Part of a small language model's weights.
Size: 10 layers, vocabulary 2048.
Training: a variant of SOAP for these matrices, 487M tokens, 4066 steps.
Each number is 128 + 32 x the weight over its row's rms, rounded and kept within 0 to 255. Layers, rows and columns count from 0. Numbers have three digits each. The size before them is the row's rms in percent of the matrix's.

# layer 7 MLP up, 896x224, rms 0.236, rows 650-681, columns 0-223
093:170167034185094164114133100101164109114152139121111126135162114087125117100176158105142122140148174068150180154103120149176123153150084076147129143151120107172127098172138125144144142169115103143049100093161160155164150113152134095208108156078040128128096096125100106166130108108141138051097152193140170172132143159145097148144166123095110098132114108125120100119136166145127180117172131105126114129109183119101065125147126187075154202144184120111108098118127180139099134109094168109168149148123113134056070135102146131140138095107193152128058099132135106097131091102136205154093140166121090171124166092100147093109159137207143106144110132167155114149125158112187066141148
103:159176143114107132125126134117087159143160103093147125098178135111120156103064111104141141142164146181121120105129157080105081138098067153120150124165164107061140126135144168099173115151104122144094149110116073067055140132111132107152155179120168111145115130134124106128174120185097129157124119171142103155086115157101113092117099080119140171175120153159141105131142096195160119144164064111083089124134128116128128158163110066138130132159181098124136104168113136108164127081093107142150118094076148136167142121151133128143117165064097122135176173095156101073172167108123185033100067174148135093100129082124163182089157199103099175139196105143192118109073111121070211130188
100:126160160037137156136123097103108127095195070148121103101070104126180132106142228129083155179154103152133125183103116128134104169108133172125145097053148170157147091109118138195178124113140114076133100104140069112123069179137135141158097194135171143137222103094160096145154137127114122128177144142078104119112104110097132116115126083123108111140161106144086171151112112123088142164139050097079119144141172153111066152133051135083105114132129145090117117157090175127148134068132127093131160139135071119065129117121146158146130128138174112141162139120086096146108156093128078145154157140120128138101106150062174128090151098131161170187140192149202088148115096122121154143099
100:129099116135184157166131133201121126099160136084137160179113091099153114113126150145104089147137111144072104185151123155107118118147136099092158147107084133212112151158136149086082118160139176065151070046166116084125123155114097082106144101110087099142196173139113171133085114117093088085166116115168142118112102090156076104169097087098131144121086105109144123169136177102170149095167143170165105176081111081120143110150145126082114208095147095064100118153111069153093089115119159142163080099142061121108112106147111062153201099123160127114089142098113114115150144147154154118159118135186089119145165121112127159120074185159111109128114122148107189143135077170149191092091
104:151136088141061096092173172143150147141088123137108065097130097131088121180131167117121090144048132143098046129085118159090132175124142118123120097123117154078108100145141092132122113086132105095129132122134106111111126130117107159193045177100150134114127095122161126163138144141127151163096136146159150160129132192121120101089110175174206110142145090163154147127125124155142126131134117131152097195082060154197147185151104100205114137044079162154128141153148198100072150153091088134147108117153150111097137102143132124110119142158120177106159116131164137124060183097129155138086156196096159086133186152111119119127100112131101097118089083079149149161092073065101101191163
095:188121102115114082091067072100144113089160121122149140160074109100088116149107111158145111097169120096140141093143183076131107073150131200128181160151177172122102133166089109127148177100086114079132041135096114134116129130123116105139180121096141053117116183100194181166126055095100139092183169072056087144174083151117126103130127103105102169162100160137092113130139166147152109069089146148137147131114128129177145112159113111132128139132149113109141152151180152141099114178134128086190155128142086128158082124150106126090191172116121149147108114136185150108124151114169108043096135159115122087135111145144125041094087132083139111149100179107101141084086087140145166161135
095:181132097174181088100134149153116127186146075143122162102092178093116147141124122129042131119144118149127092125128149152140100124198110121145125167182207119169107117121169114053128116101188102119100130149162139113080153043143132148115111173103102140145105097126075185114117111139177138115136137122134060082100091128157079155189102175110111084164126119113081104096128114033139143150152106160098134127147089108113118152098131152141132143142137114161077133076162147073158120124137156126116127099121127150137058156109149116089086134155100131127189183161124107088185167218173138140136166118096066111166185119066096144114120168078149143118119151193111152135159144112105158131185
104:118197125150124144163172107133153136112126114174137128127181112100159113120128173058138160113171125134170134127087136153132095150163146124104092166150080107188143142159128092155145070113097101156111116092135175077102043129165058142081068140133137121145089110139160074145185132103089119178128121087104098174172119104120154127128137116115132121175127134161101177153188216181187112154156130166135147143181139110121115133147137149160192077159129136090158077099125134112168045158129119155093094135082117135165108194107148108128103098129144094102111156065123168125112150175143066122113161150092120089133119140141162098171144119104205086103137179169111163103175179159172143116077
097:110075169166168125119156105097098190099160120116160144081117108077132102105086164104134179102128160116130127131109143070122120114127098173129146141111155105180098145115098111136150183126079127126144175125143136147104095124161092215143104106123124109133100165106160099148206131077203119128090119108129104169136106162078103128138059147124123150082115144163098150118103138123138111115107121109165119143132131053117117037125069144120115163099166090152161080144139169038116125116119118123175146147162174101086079101087192127145179114124152077131131124140147105164163196163110150159077158128094176166120147156122155053130079177074097160203141147164135148128180119140140133066077
098:117161121139080152071147087156095143106117145146151126072125150115133166127102118112167102141164170100137073154126092153108092165089101143171135217102133115116177120164051144171096130164117122157130118103182166158129151109163077092116086153116090099079181121117113157191129122103093100116093120091054177168165143137131127156218120202134106122067117157173142111134137189094159140162131176098159133118167133130131109138099105125127112105062103103130153129109098085106115136156138113118109066082146142150161138044104151112070153153106143126074115080152085120146143069124116148119166105204190136168149111153148117155139064143134168114123183167173141184185135154124101129166140
106:117169153076168126133118125112094101152186127072056095122160098149146159071114175056033128105133121111160113151115083133148100124102170110152147141111149129145212167108149084124180143148126135144075072155079113182156130106098132145148072135087116095150120112138159131098141115141105152113131110125133124147163153124117093105100134099139042193130183092103065129150169126082128142122075144114107133171139124131114190096117152095131166086080127098077208144154195086094131175125132155102161160149111143077114150164156179142161123085140073089052117141119113104108140052095100130172050138105090127134133154131142085122101164113137189177140125137149154145158161162132147140113132
101:131156143092167122175146144143107119179111124089119112131115127091160090093125142098191112171076140100113074126085097125122093097156159156161095142154116117121144105105084163110156128118176133098175155076109100149080136050091161073109091183148122113101147185137163165130098172081191116170159131143132135113186112098149133102149115154142138111175069155106157097065086190129107147136092042180135133146124119130051112160141114209115121135127178150112118102135174081052203104124147152121187114168144132100133100130122096118135118181126156171075188169131154173070155126183120098107159165132076096145112118087162082133129103104133102152163142102132126210135122104151119122139114
097:105219151154173115202109123149107122075155142167131177084117130095129148137132095145168053096179112091159106133108131182102146107125126098191105105126144119095091097108112134130146053180143143096150134150100046122070118102141123113141129119109177109163092127151103083113114092102184125136097161139117186156123102071126172144126197075127153139166122159160119172094151113116134144160068104167134129155169206128133137100182128135188131127112158074136168127161160104161164132148147135138144097168096146116208098132110094135144046133142158178093167062164152097164161093183115128134147148183080102082136129178143126120142113136170098147144074109133120077161147137148134137100078
108:176149109063085166110180129134091152098135097098129090129110098151092123180090095173202114100129097123128128140131070201090112114129153087107171115107105116155040102152105123143145122155117177135065136076127121109192093115135136111150143091121128136206140170070160182127134109094129106093171143149093126153104103099107139153154105115116152138129145135104147126117093106138147190162129114069099184093171121111162102099145133087139125073140129101079147185146138162099141170184125052035123129119113060145101158126142200151102120160097082141085146153164150128160094123075116099135125154064160131074126154088089103077126135118109150125096155138136143047115099091139167170124165
098:088143153152147154141115124102136113065138199075113065114090132189142100089179206086138174126070107156111124127143087177099128157194178090129169132107119152111198162110136122134169172114129099157054141084153124102117159165143167119138163113126102053114206208091173112143090132177114140133108210067079172122105143110090159100153087101106148111152156124145134169148116153159153149096159123102057148080099094108104156122133132087182148126114132108149115099149184156122140096174128186142141201107130147118163160131085132143081158117096110158120161153077122101120137166130099108121077154147099112104107100073141142113110169153097139116118106114068128125098135122102113074139100
098:186087108085089131125100104120148126088160120153074138152125105139119131104095128180113155143121086187129093099101125124113162113146122092118088116129139131159160150165167149137113185144143144107146139145165149119078124160105134147153153176106110211076089103035147118119166171031079093106171141106135132125080072159148155160087142151108117202127171162112197151116111167077147122124162088165145169121165136134094156176137132110112166140089108146189106134145120127096125082142235145118120129093178132119063184121115144181118118147171139131066174097117173115142109178154121090137142130128153149137141151120154140074133115156099126115099169105177067102104193170054110105157149
092:114128152149150180118075140122129078150147071154138182170143208102131120160155072147107138106128116132170114085085090135115114082138125143143092150135147109179087131139125135166143128101151071116100090164148171131129131164066163159102128113099191135122226112113089117102098135094127106121122153100083130114114207141178110144120049184171105104215142170128089156132137141117131074114100127153102119152129149109128166143149177191116146097123077079129111110141104137153120193072103117124095160137137130129140142156128137158071135158065108111107119070145100089148117198077168195080149133113143164112157145141110116126110119109157097080183057158114191106127125160144063154138068
101:106128113145158148197101170091140187105142077167166074098100157180095087099134107130115169086115147156122108126120124162173121074144085113129099126123122091115142147116096096080156148165105143171093069148096161101151152126130139142088051128075123134136141072106107108116140135132125109116091151126098207153122160136110143090114118125102130131136109103118101121086125161150085167165150140115094143119157029114093048081181093181107090138113142178107150166132103141093186122138148098107120147113102132188115130180174163120193082112177090131120132142117137138183155108098167173215153134096141125128166177127143119151076136095136160018110126122096177080141112092153159096131193
099:175137168127123129090152129069140143119137140148122064133119069199086156138095112142132154185117120129125150142086150096122129067089130187086159147142125130093143130150127164104144093145096145126214077087143072120062154129175124130101113144137150140163088146087107160119117096118140086132165114113129145158135158083104132082088116086051158151106108105091093159175119168145181163192094131130082119137133140120116122104140132145136201214159083111114137089045137092137107096236146155127125095134099112114082176107112145148128109119125126144122206166070167169088181071123152202130133109117135150148137149097121116114142121145102098129158145162121068159091091119081130189140159
093:125155135143091153145105086106119150155178084109163112166104080082164184117077122082112163127114060127143175077091130093144080092158119117141140113163133110128165074101103171168163149114166203094092131075144121079177088106148094153155154166165118106110159075101126160180078121110206157132106080141145109174139112183152109155124114058110081144165101096117130124108155110170158144101136144172151118138118115128140170090130192060081164125147142131124147134106193104141104087173143100140078113081136106089088039068127169137096134114119105126110154168166088153159138151073140143096114068157098111200127112126073145153072087144115123080126157084099135134136119151116106109163113
100:134143089124094131147150141098115165057124121149117109088136120090164151123149153166134105093154148186173176149150168093153129136106159113075113153108149149087102178062096173131115091139069103134154133065108153154184122138111099102164148123112102104146100178141053123166125146140092133088096044189151149160105168145145158108174166112183131133116113127108173085108142097097170163115179081114109122131162138075154158083115145158128097086107101138105108070162226132141161126123119074106089113090082143163097112152132175157120088137075131138196123131141080114139088137173126142166147176126113142188163117140198157153077137133084144062081146142130078156148129128130112203108085
098:142154073116095168110131082164114096158109074180145108121099171155142127112143057101125074141094110106137149105123113242102125099097115184149089104121073126120119191112125161139181136123095166093145159175124141114106099099183129126103183161141100201101154122152156146150126075101088076191105113103119117149125118203156182096110138162102176100075095109107137102188126149154144076126142131107175123080134112078102116136178171164095115163132120161084087070147129090119157170142126140142091152128092139091064115155106121076110193141112161177103146111171119151099116110159088117179130085152195139179130163135169128133105100136134124108114096140142052186076126137143136140120106
100:110177103115169116210154125096129162122111114121081141123170097091134082120095121136150085159131183144160125130187187108081137145181153139137141126124098136122139159126077192129099133103143159140158109098113162131086113137125148175145121149058062107096125091164145083149150158143163156172124158129130142136121154101142115113129158087130107130157120137092106161095111134147136119085116080155082147107112134089051145132124098077182155136094139120129148151182152087173112177145129148078153144152072074115134091115111018155199122096116095173124103139156197124165153114103080054112150087094149088115081113132108144123132148077121217157146137077069168117182170170128131068133168
098:100105111156147154133104105149093094090124133170161119165085080203106108081111172156066114072092120129180123157096125151088140094107097176105051189149081108108098144143120139089124134121157146144146140066117132156100153127147140112178149141112125138070118127143102108134128128085085089154143115081102092108096123142170117172134045165096094172156151142181116116154134121102069117118119158045092146063092120072113096168170077113135150130081160114130095116163096129151124080139116145144142117154106168124100157204137186125167101125153234113116103141140124085137120079173089141178125104148178161137154155046114121135135114129141094143137138188092103063144164161092150174133128
097:122138140149127146180172128140048136167170166138069158081097145175091093159104144159118111123125132182119148113103105224119130149130066094162171184119115053183133093163134114149099115106119129132101123148038159092213115121091138077097119144114099154147099111136096141129116130129122124098093084130163098128100153102155131104123113080100117128092125053125179156095141108104101141155124167125144090189145150055148156128169125174188188182179119103113140146112147137114149143078100122107134085174132112131142079131118076178163149095129098145094123126138123154033093138130168147093141153149049162151197158150171159130199153109109107101126154121133106145156117096131167150137113
100:117160190153179172133143091093085130076132084105151087085135103096080159160151149091127156149176087157118129161139147175134150146101121134127063091149079136099131154122142154122140087089150126095084137132138079119076142086125154193222168170117132077126104110163199145101167108162170113082037171129165103145074161169105102084108127112152105121106126126080157175125120129132078119117088116110098131109081131109139157104150142147054117202160167090209162145090084127135198156141134115137156113148128099113153082127108162168091127179173127161098096124143090181156141187162127111138103149145192089121127118139108170168132079123123122129139209136097158133160116120112138142140126
097:142143103141158063177066125075145143104146134144136179126094102133142165144181126125127110090093109136123089138136142093098133088151122144192170128164100184150078066134142116106168094118081124105020127120121110103119149089130081121140144109138175156067052107141083083099117125143116107162155158089151126140126138178165107133197142146116120076141162098137166152155156134063159122161173086115125085051140085157131096111154143155165127089183159131181115076199099145087125124099149146116106073137160081103160140159124127119130146098099127132116082125156064099072094123081087118138129121092080117135107181109120175103113172104112094176164147151202103093080134148189099132104112
096:127146149097136115173095120178111109171119137109158099126111143135190123126163125100102086094181140188170122132139125150133132102132144130153083152144162140104160080090124148114147065118176113113065112137181170056101115121094105156178151133080161124127122148102111113159096177111123142126147133096126204124134108184178166083149155103162175152095141091137135145176107148120078160108117127181136149094134170148158112058122102078154151022211108134137101153092167136108094161095148086064132058116113125136147090159162136116150185068134115124168123128087106133115076122111110150150199156146122160077124151054114112171142147127151165102136132149100125151100071142121088131210196
102:192187130129086181084103165175139185125187071134197136208176078177074154147164145098112099098103124143132094109012178110144167140154154142082106145132123095142159112171075159127157139155145141117111092077143073148186111157118098117140127140157126149130077170146138090120150098111156132156133127181150144135172152147098120147095123106097161145088137107153108115097109106122098172115124157136157064153163116102128166136089102086158107061102075094125119079161155076097124114099137178140062139067172144086051098115162107129121147146162099123198128104156151129156067087126125147089185117124114089146125119184126138184138106122153151128127133146136147157098146102168127130133095
102:123088150119091102145132109121104090110134151133174104110142094170138084054126166112061137166050116082146094082118148128113055197092113143109145123170204143167148122105125093113101176092135066113171128076131101193093150133148136141171060153101136135108176190118157086117128131106183155116133141132090120145142110150190183130174152152129140116080159069099090042130079097128121140115179134142146107134117130153165109150131115146123153109166125124102119141149086143176169098157100190164109153156129118112110124140143105133087087111134112136117168124142165115119063139139087200073090081100127195146161128119119147100154115130164142199112151117110108239126118113152143070123113
097:180109138135132170107123093101128139164067143117169151137168131119103098118102166212130183123097215113121098098119093104121133140127178186103115124148140154151137151157169133064141162111145138129113101153108107097148137109161160124120072121135130095178072115086141118084191100128126156171084167147100117134062127168168129151136144171098112132142118151151173166136119146133135096154066147145157107093144224066166158106137162123152087119122146078149120152093121201105121194139122144127106137157106136131091116116147084070107137105087096116099128126128139096099171102209095124067184172145073124115136121086134109108143079144098096074155113185125087145124105088155165054146030
102:128144105099110146153093164124124109192106149125130119144086100154156156108134146097113106157109119114101065120112102123130148150121187124099116138128097171085074122172087148079125171172041168108127185215172135102142074100112098133101120110158100151080136085130105139108081075179150098148151116136191120121148078135133237176176137086134167091141210172089148138164123118169109099177103152150092153138138091122118114163115136139164155105142104088128084142125167140120162125141136112103204143083133153153187139151142140143183174145068138117107104111102151074074088091134091181062121136125122138104137104050116171093115170118091132118081122138128158136091119142116099167147065
# layer 7 MLP down (transposed), 896x224, rms 0.256, rows 650-680, columns 0-223
103:102109163100122121127152180152104139056132133119142184126125141084162154154090128194104100135165097148158128115172121091088117118122115178154212100129099159126109150135114054172071154123162113136163146147107099139110135110112154206072136141139153154126153197165157185106115136131154086152207065094092129112080069114102136125089129097153104125131100089141134098157162151111129114217169154167160155112097120187103159119034105105158078145079146144109118122167164088085139121166034138086131124156171173131170112166140172157149101177111121110082168140135164153116197138148142124086112108092181135128168122122158119113136144072082134104111112120126117126156115080146107157097104
104:137122052184165117186132099126078171057175115133071144136085102123131112211136145095077157094130128119177087130094100121171121122128138115172158164142104093131138136096080071151106088099156083097120166160107146116139099137088131141108161129136148154095141142084054101180195163144161163109116174192122202154124125059150169156126158146132128164118134204086107165142099131112106126113098112162146117128126148123116141152163072143126130146071128092150097131158141147133070149121105120102126112112143146165137126172099172173046109077149097219119141086145131121130088052084111140165139121137099124094151168086137159121097145162110132124208145148084135176094140138168146134159167
111:171061174065075171113135122181171127125162145091161133177152105144163165134148186101166127101120168122058121137132170152116104153111165080052148128099175080188121103136104104110136093125137139137106108170145129087112161050117131132153133121119141130111086061099147189127134102101136094124037154117130057153164146167153175101117113098126147117122212083134121114121136119116146151135125180104127133076116136108125129151132143145145159115067163157128147089107098142091114061139059124096138088147110136130142143104114175150136150116145118148103139180080116125115113140099123177164166109137170120073107146163124040097177149115105198056090152172182134106114119070113168139182118
097:049142150160112112107128155164113130128154164174124146095155143105107112126120133131110110112114185072098071063159108106107115136086134152129168096118129070143149123102145071136143141132174065133140109164167210144110154160126150077111171120125117169174167138091191128171123106147077120114142142130070151117070109101115144114072108141136086136146138111147156087178157087066112142129141102127090080123096155131147150126091153161114123163135144155152186122189040158098096088145134156167126184136147071086134172117142194112164086191097173102127138106195127184176092158111082194088113174195075107166102098160095156118114120143152105152091126169113161120092136121090149112093110
107:082111173097135156130118135074098106112157164177101112137128102125144118114109156131130158090123098196191120111135089067169172126132169133165079177180183152107140182199165143091159091138115126118163104182138137149066128159122193131206116145110103147039106154068144077138110090122116089117113114204066092115147093120110111145094104146095131111146062112080127127099154101096090100123107064137162108071175157140101087158092104084140055072091090117126136150124110118182088098152051154148099102166155112081184167100108135115136114134143124118119131123115142159076126087109101110149134152170098161171167142110157172115164151124121176117113126076121106147114109100105100149121157
097:083100105144144106157112136084097131122114124104151074104139090131087103096174103082156143140125104138127135136104104128115172139144137139174101118084140095156180103168089142176126191076100145099139167110082157150086122098150124093202109158073127062168171132124096048073140133142176156079164115127139178120124103144191129133145142091099189179084181132091082111141094116115150070140135082177146144136130165103108094112133172139158115127133139154154084081110198174174152130117105139125155086177120142146139153104173119118181136137157124084125097074162065104132165094177158176119170101056110110111184119053112171141126144194097105199119151117142141097122149082127143173104149
094:142173084169114135144121209037107108130109126099204096161121149133124116138143128137111121183137113129151131124146116118099127115160114111128213120166112149131137050144116080152121098192123144074135168073038148132184077176156125161119123119103161118174165139166178107117174135098134128185116128131096143084173084104117119115130159135116149130084141103117109117142166141048121105114128108164129139162089114120141087077117141168168129144122061159135055116109127159146185133149223136087138087180136132097121117137143088197164146152124070135079178104106096127080119180130138130120121100176123162131113106148115110155100186147127147158179116140108188105119129135171131043167141
096:105110089080097145120142099107060159161185125164162111097101169158121149137132086179112093143085124161120133126100111145116087143135093161095099099144159143117134151141174150086145085125139190113124197095119135140157132095105166107102109118173197135130133135108107156182120094143152129097164163125109134128104133113090195106127100172133139141088109089078132171167095136122144070106152099089153193158107116153153074106169073102133072090104115149093186139179137174116153081201171140097152165144136128144146107137042093175109152074149178146089080128123146076114156201091076173085096139104178112149124079123144122139147072108135064156101124142163118165166155173129156080187106
097:129138159140106061165096101122193069038122126089153146144133118142102152105070134191201147142163153162127122163071120172157113130120128094126122142172070137125127143112116101117108099154094117172170143149085114111084115134118115142174124124129115093082181168146087118124161125097133154123133100117137070143146144116147160124126183138095127091172092073136137094057151129159202080164120106136110122146158099141125021198112151139137146102136096163107139128117104156125126171145128238140133157176114104196091194095172076144083148150158129157107177153122131109087084079087154078107119096123137090092105093142168062141161143126126144134103110134061097150152131136147118113144172
089:117140152072173089108089223141164137123180141132136102170151167130119082134101133119071112129075118124114142142112102127170199120154152086122131171122106127117100076072163148117142171128150098191069114138151057125098138128046191152116105100148209117153077094084123110156081080126121097158154175156179134112145144124140144108083143192110130117143111113093145153183110093071111174119161113140146110092149140081166188091155157156127105159175168122081133204128096168159050123132176123153160149102106072072104171112116162182108128110135167169110106140108166136139078127167087173092111113125136088110135130114127090113158128116141090136092155137129142081161127146134124105142062
103:134136162142122150127172122071135079114071154157122107162112072159143182175136128093104138108139098132073148165154177115131180147102143125125233112085160129062133151117084182161106114111102159108105161127144132145182110103109099118154157126216115096139152080118138161142102130157098153123117145158071074149126164122135104145196137146102073134090122105119141178124152091139130126137141193111190173123151093124163169140090128148185120114116092067128136103173215095103109077133110078157131150116149089137147143107090162188080146139093116113018162139153116079067155133175161079153117141154130146152174122143147102129108130110145126059181147116123093080143136099116125117105083
099:096089137172098122152168132124102188143092121117064091123114125082118094213174089097125135081110117144150132126065125153165152075099096159091083095187074083152159082167161137042139187184146157105105132151141129164111129126121122087081090149186200124101108171154148119137092115086150115143127081154122119109081162109146111148112065131153150087120095119141069129148123111105144183137104188127169132138148117095097132120139158136117144130140130132148153151116175090166054098151189056118128162136170110211095083099135090134153108108150145074117100096048137124143160119152126108144053112172152120155130132129153175135084134149123111169140123168118126182105091131120163064149120
098:090123105115176121131100123085160121089082185096135096089167169059120151154124167173162146178157164102188167186152134095143137140110170127124103107211104143085146117157158187109130085069148112124070153136090119121066177162108128079111118158152118115108111171194178096117093160142136096132172088123128119190123185168132048103145109075150130179172120122109072113105136132089135126146134140065153155118145138096112107138135120120135091085092178095125175149144165112102147172100158103104117140100135109163120145146103114119173065155139123119166168119121124130103102135161200106179126097133175117082104123149165121121119106097149112129180117196240126154136196159125128098114117
107:131122129113109162167206158139096102123196069132096172150139126092127070132167139115175145142163116092139145107153099131144123054093149125160096112114084129100052108176151097098165155173117149168090118136170135155087135186096112047106123133180142145086144092072149094181186116132123124148116167088187130070119098137078115148138100158110126171143127143113169139157130119126102121142086164115110114220049104176138133094139138071106155093079096162153145137132122121154111161095149141140125097132126127185104123091082149178108097132085097070168178095183107138134155150107095093120111142116103141189174157099127162094100094100141120152129162154075101119086111157067179157176168
098:134045103099109132135187147119125137123092166137111158091133106095140130203106122129096122088178114102138125113153139105168112100162107134087124142118185137094154134121069098138154124133094097151118142147164056134137137165149107129125151078079126182133133108175167156082076132121102090037100050161134123115125088141162118122153165198115104133210099140152152123113082101141092111185138102142127081164098159111148159097094102102120106112158178154146124151099120107130123063120224125095094165162088124145108081150117162110107166171108144130086085117144185147119107166189074208108183144156142174111106100124123153140120126081126087145055091123137132157152133058101119161079158
096:144123183087112085127195090135149102129073152157105105114137147102059117181134118138091117146152144066103150158150110156139092099097125117158096180086135143086108123111110140113137153104096118086118098146119084111172112072126120135123089088113090130132112152132156082103115124138117162128123141120106144085106186146057106055177048146112158108109093126156099123105150131068127070200090099010079121126169150134152122142077161138160103103124202125121160106114158125134158136148255151139100118119123074088094165109140065064191100087089161133098127149155099152116114161106139139112176160147128120149113150116107102141179081156149093117097129173113149138146106179117140135122091
101:148144150147138128068121091120172177176127118142063206157132096129116109149137176122155094131090176124152118075123062090111082196122054119086152099125155112126126109127137164191128057142173088137134120142145147129109144162093125116101143132137144111164150117163099072181101127141137197147114136133141058144128140131120156122118145119110150137132100091155128154112111109158143122160220095115156072053138108162083102192146151104136148115092153153134142137143142094160051126109188197140098189100148109119146132087122180158128112168168145140172100050096122165097126135168134088144090174174123136098177207149153140153154117108113165191154141099140078069107127172125117118157150
099:162133106103154157113135131168109136200167128126113109083111122167141088115072110121143084058091127151147166110146133141112176115102105142093151211162166146136113082157171110156100118076116127117146070128165136105088171128184132115189107137118154107162062121123157126094056044157126156074204125215096134085102180150092136133158118158131167160115087071141168124083155087142140082122150149070114130123117126119149122117135119117136109140098161133082132110109104094108132115142127085129121122142078119068156112131088090125130083117088142111119168105137080114133133080119105175150086104181188101182063152122203106130173119099099173162159136116125142148165075104139147192056104
091:118166093113042043122199111154141062084134123107134124098131114166122165116100149176159113081087151134115126107133079144095126116142082127151121071124109120143097175166132148090138169133127138116153121182139141184142149119109143086107147129143087157105139176140138103122147107086088128170124158093139107197137166124104053120176124073203119079144144143195099136167118137140110145070130151136126117103089102188126140151172116105110089121078092122142177116130114181111138133157093091111122102140106116170153138144118096099150172172132083109121202124128150074116058139150107143147144232171108175202170163054171129181093149123124068149112129174138117107141091115104123099105115
099:114139132183127164114134151095120221172118177122106130122126147176069151127152136144167111095169130111109131108136110126162069073144118101079106153126081156092143128113089075137155115175149096133091132116070160105087144116105116126138151098114117139090089167147184168091122158109098087130108130135142074096141139134132112131116116138104156099146131121151065140140136098085188070186126097131087121124190148177158189119172085052192113109125117140109150131174161183083134160121022149166107120138098119121107149159175143102140099149141158129167208105191137138162148104093143109120129049148162119088157142108136129198102143110098105125140142088161136061143111184142193112155199
105:127142114083095073079135056143152040095153141166139130129140184139134149115087147136149102159136172087186113098153073140147128114139135056114141185123130096137105074200200142179139176077134123110104145128118134144123132095132123107143123149121069130158115107113142132136122146124133111130134167110099121114088125115161121211191111141126090118107128102123182103114173133158180129076106190119213130137081101131075125155178140136142169146073171091130097104127104107079171178116112141110088138182112111010165163136062122141155109127101127151061166159117163115131116104159144128073061177163121104125096082171162158124115174128135125121101141157116179154134100130119180135113110
084:118167146078136130078137092062156106173100139121114151180102150128098113109090121110153131176084126156126164202166124193160116139170114132149063146157142117156202110089077104140128127127155083168082166091187061148198122137124154143054146134145104088137130107107136085098125105166148145088144106152149120088144086051091135129128095130108150126136120143140135135136116123166150064140065103108167186058120169117136089156095083060169152128081064134209165131126108172123085136110094175084134150111098106171128095134124113126112132120108138140189080134112093121178201129121130111144179093138109130170129099159084128105123094156063093149128140107057141109172141127117160102148135
096:139152103147107105113126152137107056100187115148147172094135121186120126096151135125162152119160100150136104118130157134143167109090109111147155162138145159113098098102165156103206110094140141150165149128132080099191059137150108107132138137107146118147091183150169106107139154157118122052126115090076089137154148066117138171130081166131142111114078095178086097082189108172138128086123116135147131147117099161115084191118166156117156172209129126153127143147117180081096150146144163055120175141146096173106133109135123188131162114123131095123177178079101085184119134172104144094144160084068168103172131187148162176193117183094132147131092092133172089072123141097103144174053
095:095076089147109129076167125131191181126118103120101123087141121096117160118160120128178099100126123134116113087171167148156086136155103102129096162077142095125096169162103101112114087162112126168165171143109130126078120146171143070072134104124098105186116144155170113105166157079101135170085145132114125141175164149129158100153183069148215130116146092145085118100141138120168071135101149098129152134114125146125167101092141114143086145160071182158203162061144149083135164100141163134110183132161151122125141063067136177083085125123128119147155126124134094143101090129128172170138136114060154094166124141140084082164117113086061070212078084181115144141114133166114064118163
101:089099169050075107158160091103121138100142141136222157214168100133116134136145139083134130139145139119096055091101122156122084149151161098120101119117163139135121200162174074104134106147149127141131124095180117183085117131183134140113062117120120135126124146120075088118102061150181114091089134152141131131130112111178146123130149149180136135098114112140090168116115165169136151112136118144101101167092178084094153134065124130175144152128126163148105114137084094144144153148121145148143187129143139067131124083084057165098099154136067145138150095139148091102177176070116126132119146137067093108092087166153156133182087108112163128181225127152153131128121213074156082103115
098:087163165107137116153095139106124096131090162202177152141055134120149133103077114101124115170086146132094145093143136182111080123091132178143123181144148102096174096080097151079161134154126137178121123117155170093169113089118138114141111111121214139154128111119132086127162096092135163160158119054168148152150152169120067135130175142063120131237105118106151155119133126133117115149106097128139150144123122141114100172177086120058187138080127091110095083154133135137113098115088066117133144142130137122142124058113067118122069136078132201145119155098122128109064111106129125167153094159113089146146086126122167139116142085109107139124192010140115093078136147134086098081128
097:139139116096193142152108132134122096060138153137085154100178126147106162166133185133042113134168151111118163099138116112159175181098166102076184105137152119179105129113062159081069173196144097054127118124152114094133122162094145159140137163118111183145198116100080173102048174136087111100137151108158097133101115193125159144113123123139150132123171132074115128153109135091162151181135103131120149086113105128076118129110124181141118208193100160109147159133129182137144133098095168135121169114050101145139127162141158138070159128130165094108172112117106081146113177108161189104139098091110130063162096177151124083113122118157164148125130120113087147098140126107114125150210
093:150163151140158138142099109121132145080102158123061115084170125092111088175133160130121161114174120115108127142104159161113167135124141133178153170154096120171143111125133128145089060128112163128165060160142140111114124090142178128124185145110069123137096155139119113114146134169224122161107105163143117164099141169145077132197157195146153138106107152164040146121172077156173134148102108044118060114116084095155145121154198203190122102011111167138163135138138171139142096107183181080115109154069128144104127119143112159113133123094152117128165125140113184104108121130123141093088111130106123149149086134118139204130126147123116139160145176107158150091109096121102191174162
096:163125166091106141148126142123132124152085084159111111138083105094161164117120116143182168188136152085131087128191111151107146186131114121171168156122147144114153125042165117122117115075091162129117164184137136050055127165188173160097149164117136155105109118154109173116124174131074099076131160085048134157172158116143119045162142137169111131086145117101123179177100069144124170145105139141100131155130098166095130131160120110137086116121146128153133119132133110146115044097133089123138106157074096158154170147196170124072137112085143139106159152158142103111120190114074147139174132135195132116102172177213133105056138148163114143134112123150108130157179109112128097072160
102:157161129093087085133091143153151160118102129179097111120168127112108160150154115139084165135088114192131193087119144119129088123190156117071149126097113143121104075106161077075178116116130126123183072184105180085086110041136089097170117079186153150167162178111172127125108099138062107076105091148175135119143167147148139145108155169155153130157154144070170159166089127145168045078125160129089128163153131117164149170128104131077124104115171110161155114070144100098092151163083121178122117143066095137128116161170105123095167153161137111183136102111114140126133126078091103130142149131149082196097154106144157145125117190119140154121162075111135102122101180122139127057085
096:094113138125092132100136141098069126106175143054126099123109123131048168137156124111179153143122132110161144094114084112117131095127113132119123100089146132138135172131071062068150121152144142126120123147093148149183129111151123126127131184092131123135097155096164071078087115080118123100183091151153162103093081049146085119097074183175144119164183167071132147109097108165167083115205092096145124200120116167105143197055125169141124146150093185056133105137066028133131110130193144139158126066128169162164189083092078117107135109085151152129123134106102159156093161111162133142132132099141150113153110106145159117130167117145119135149175111152117117156160083115098167114125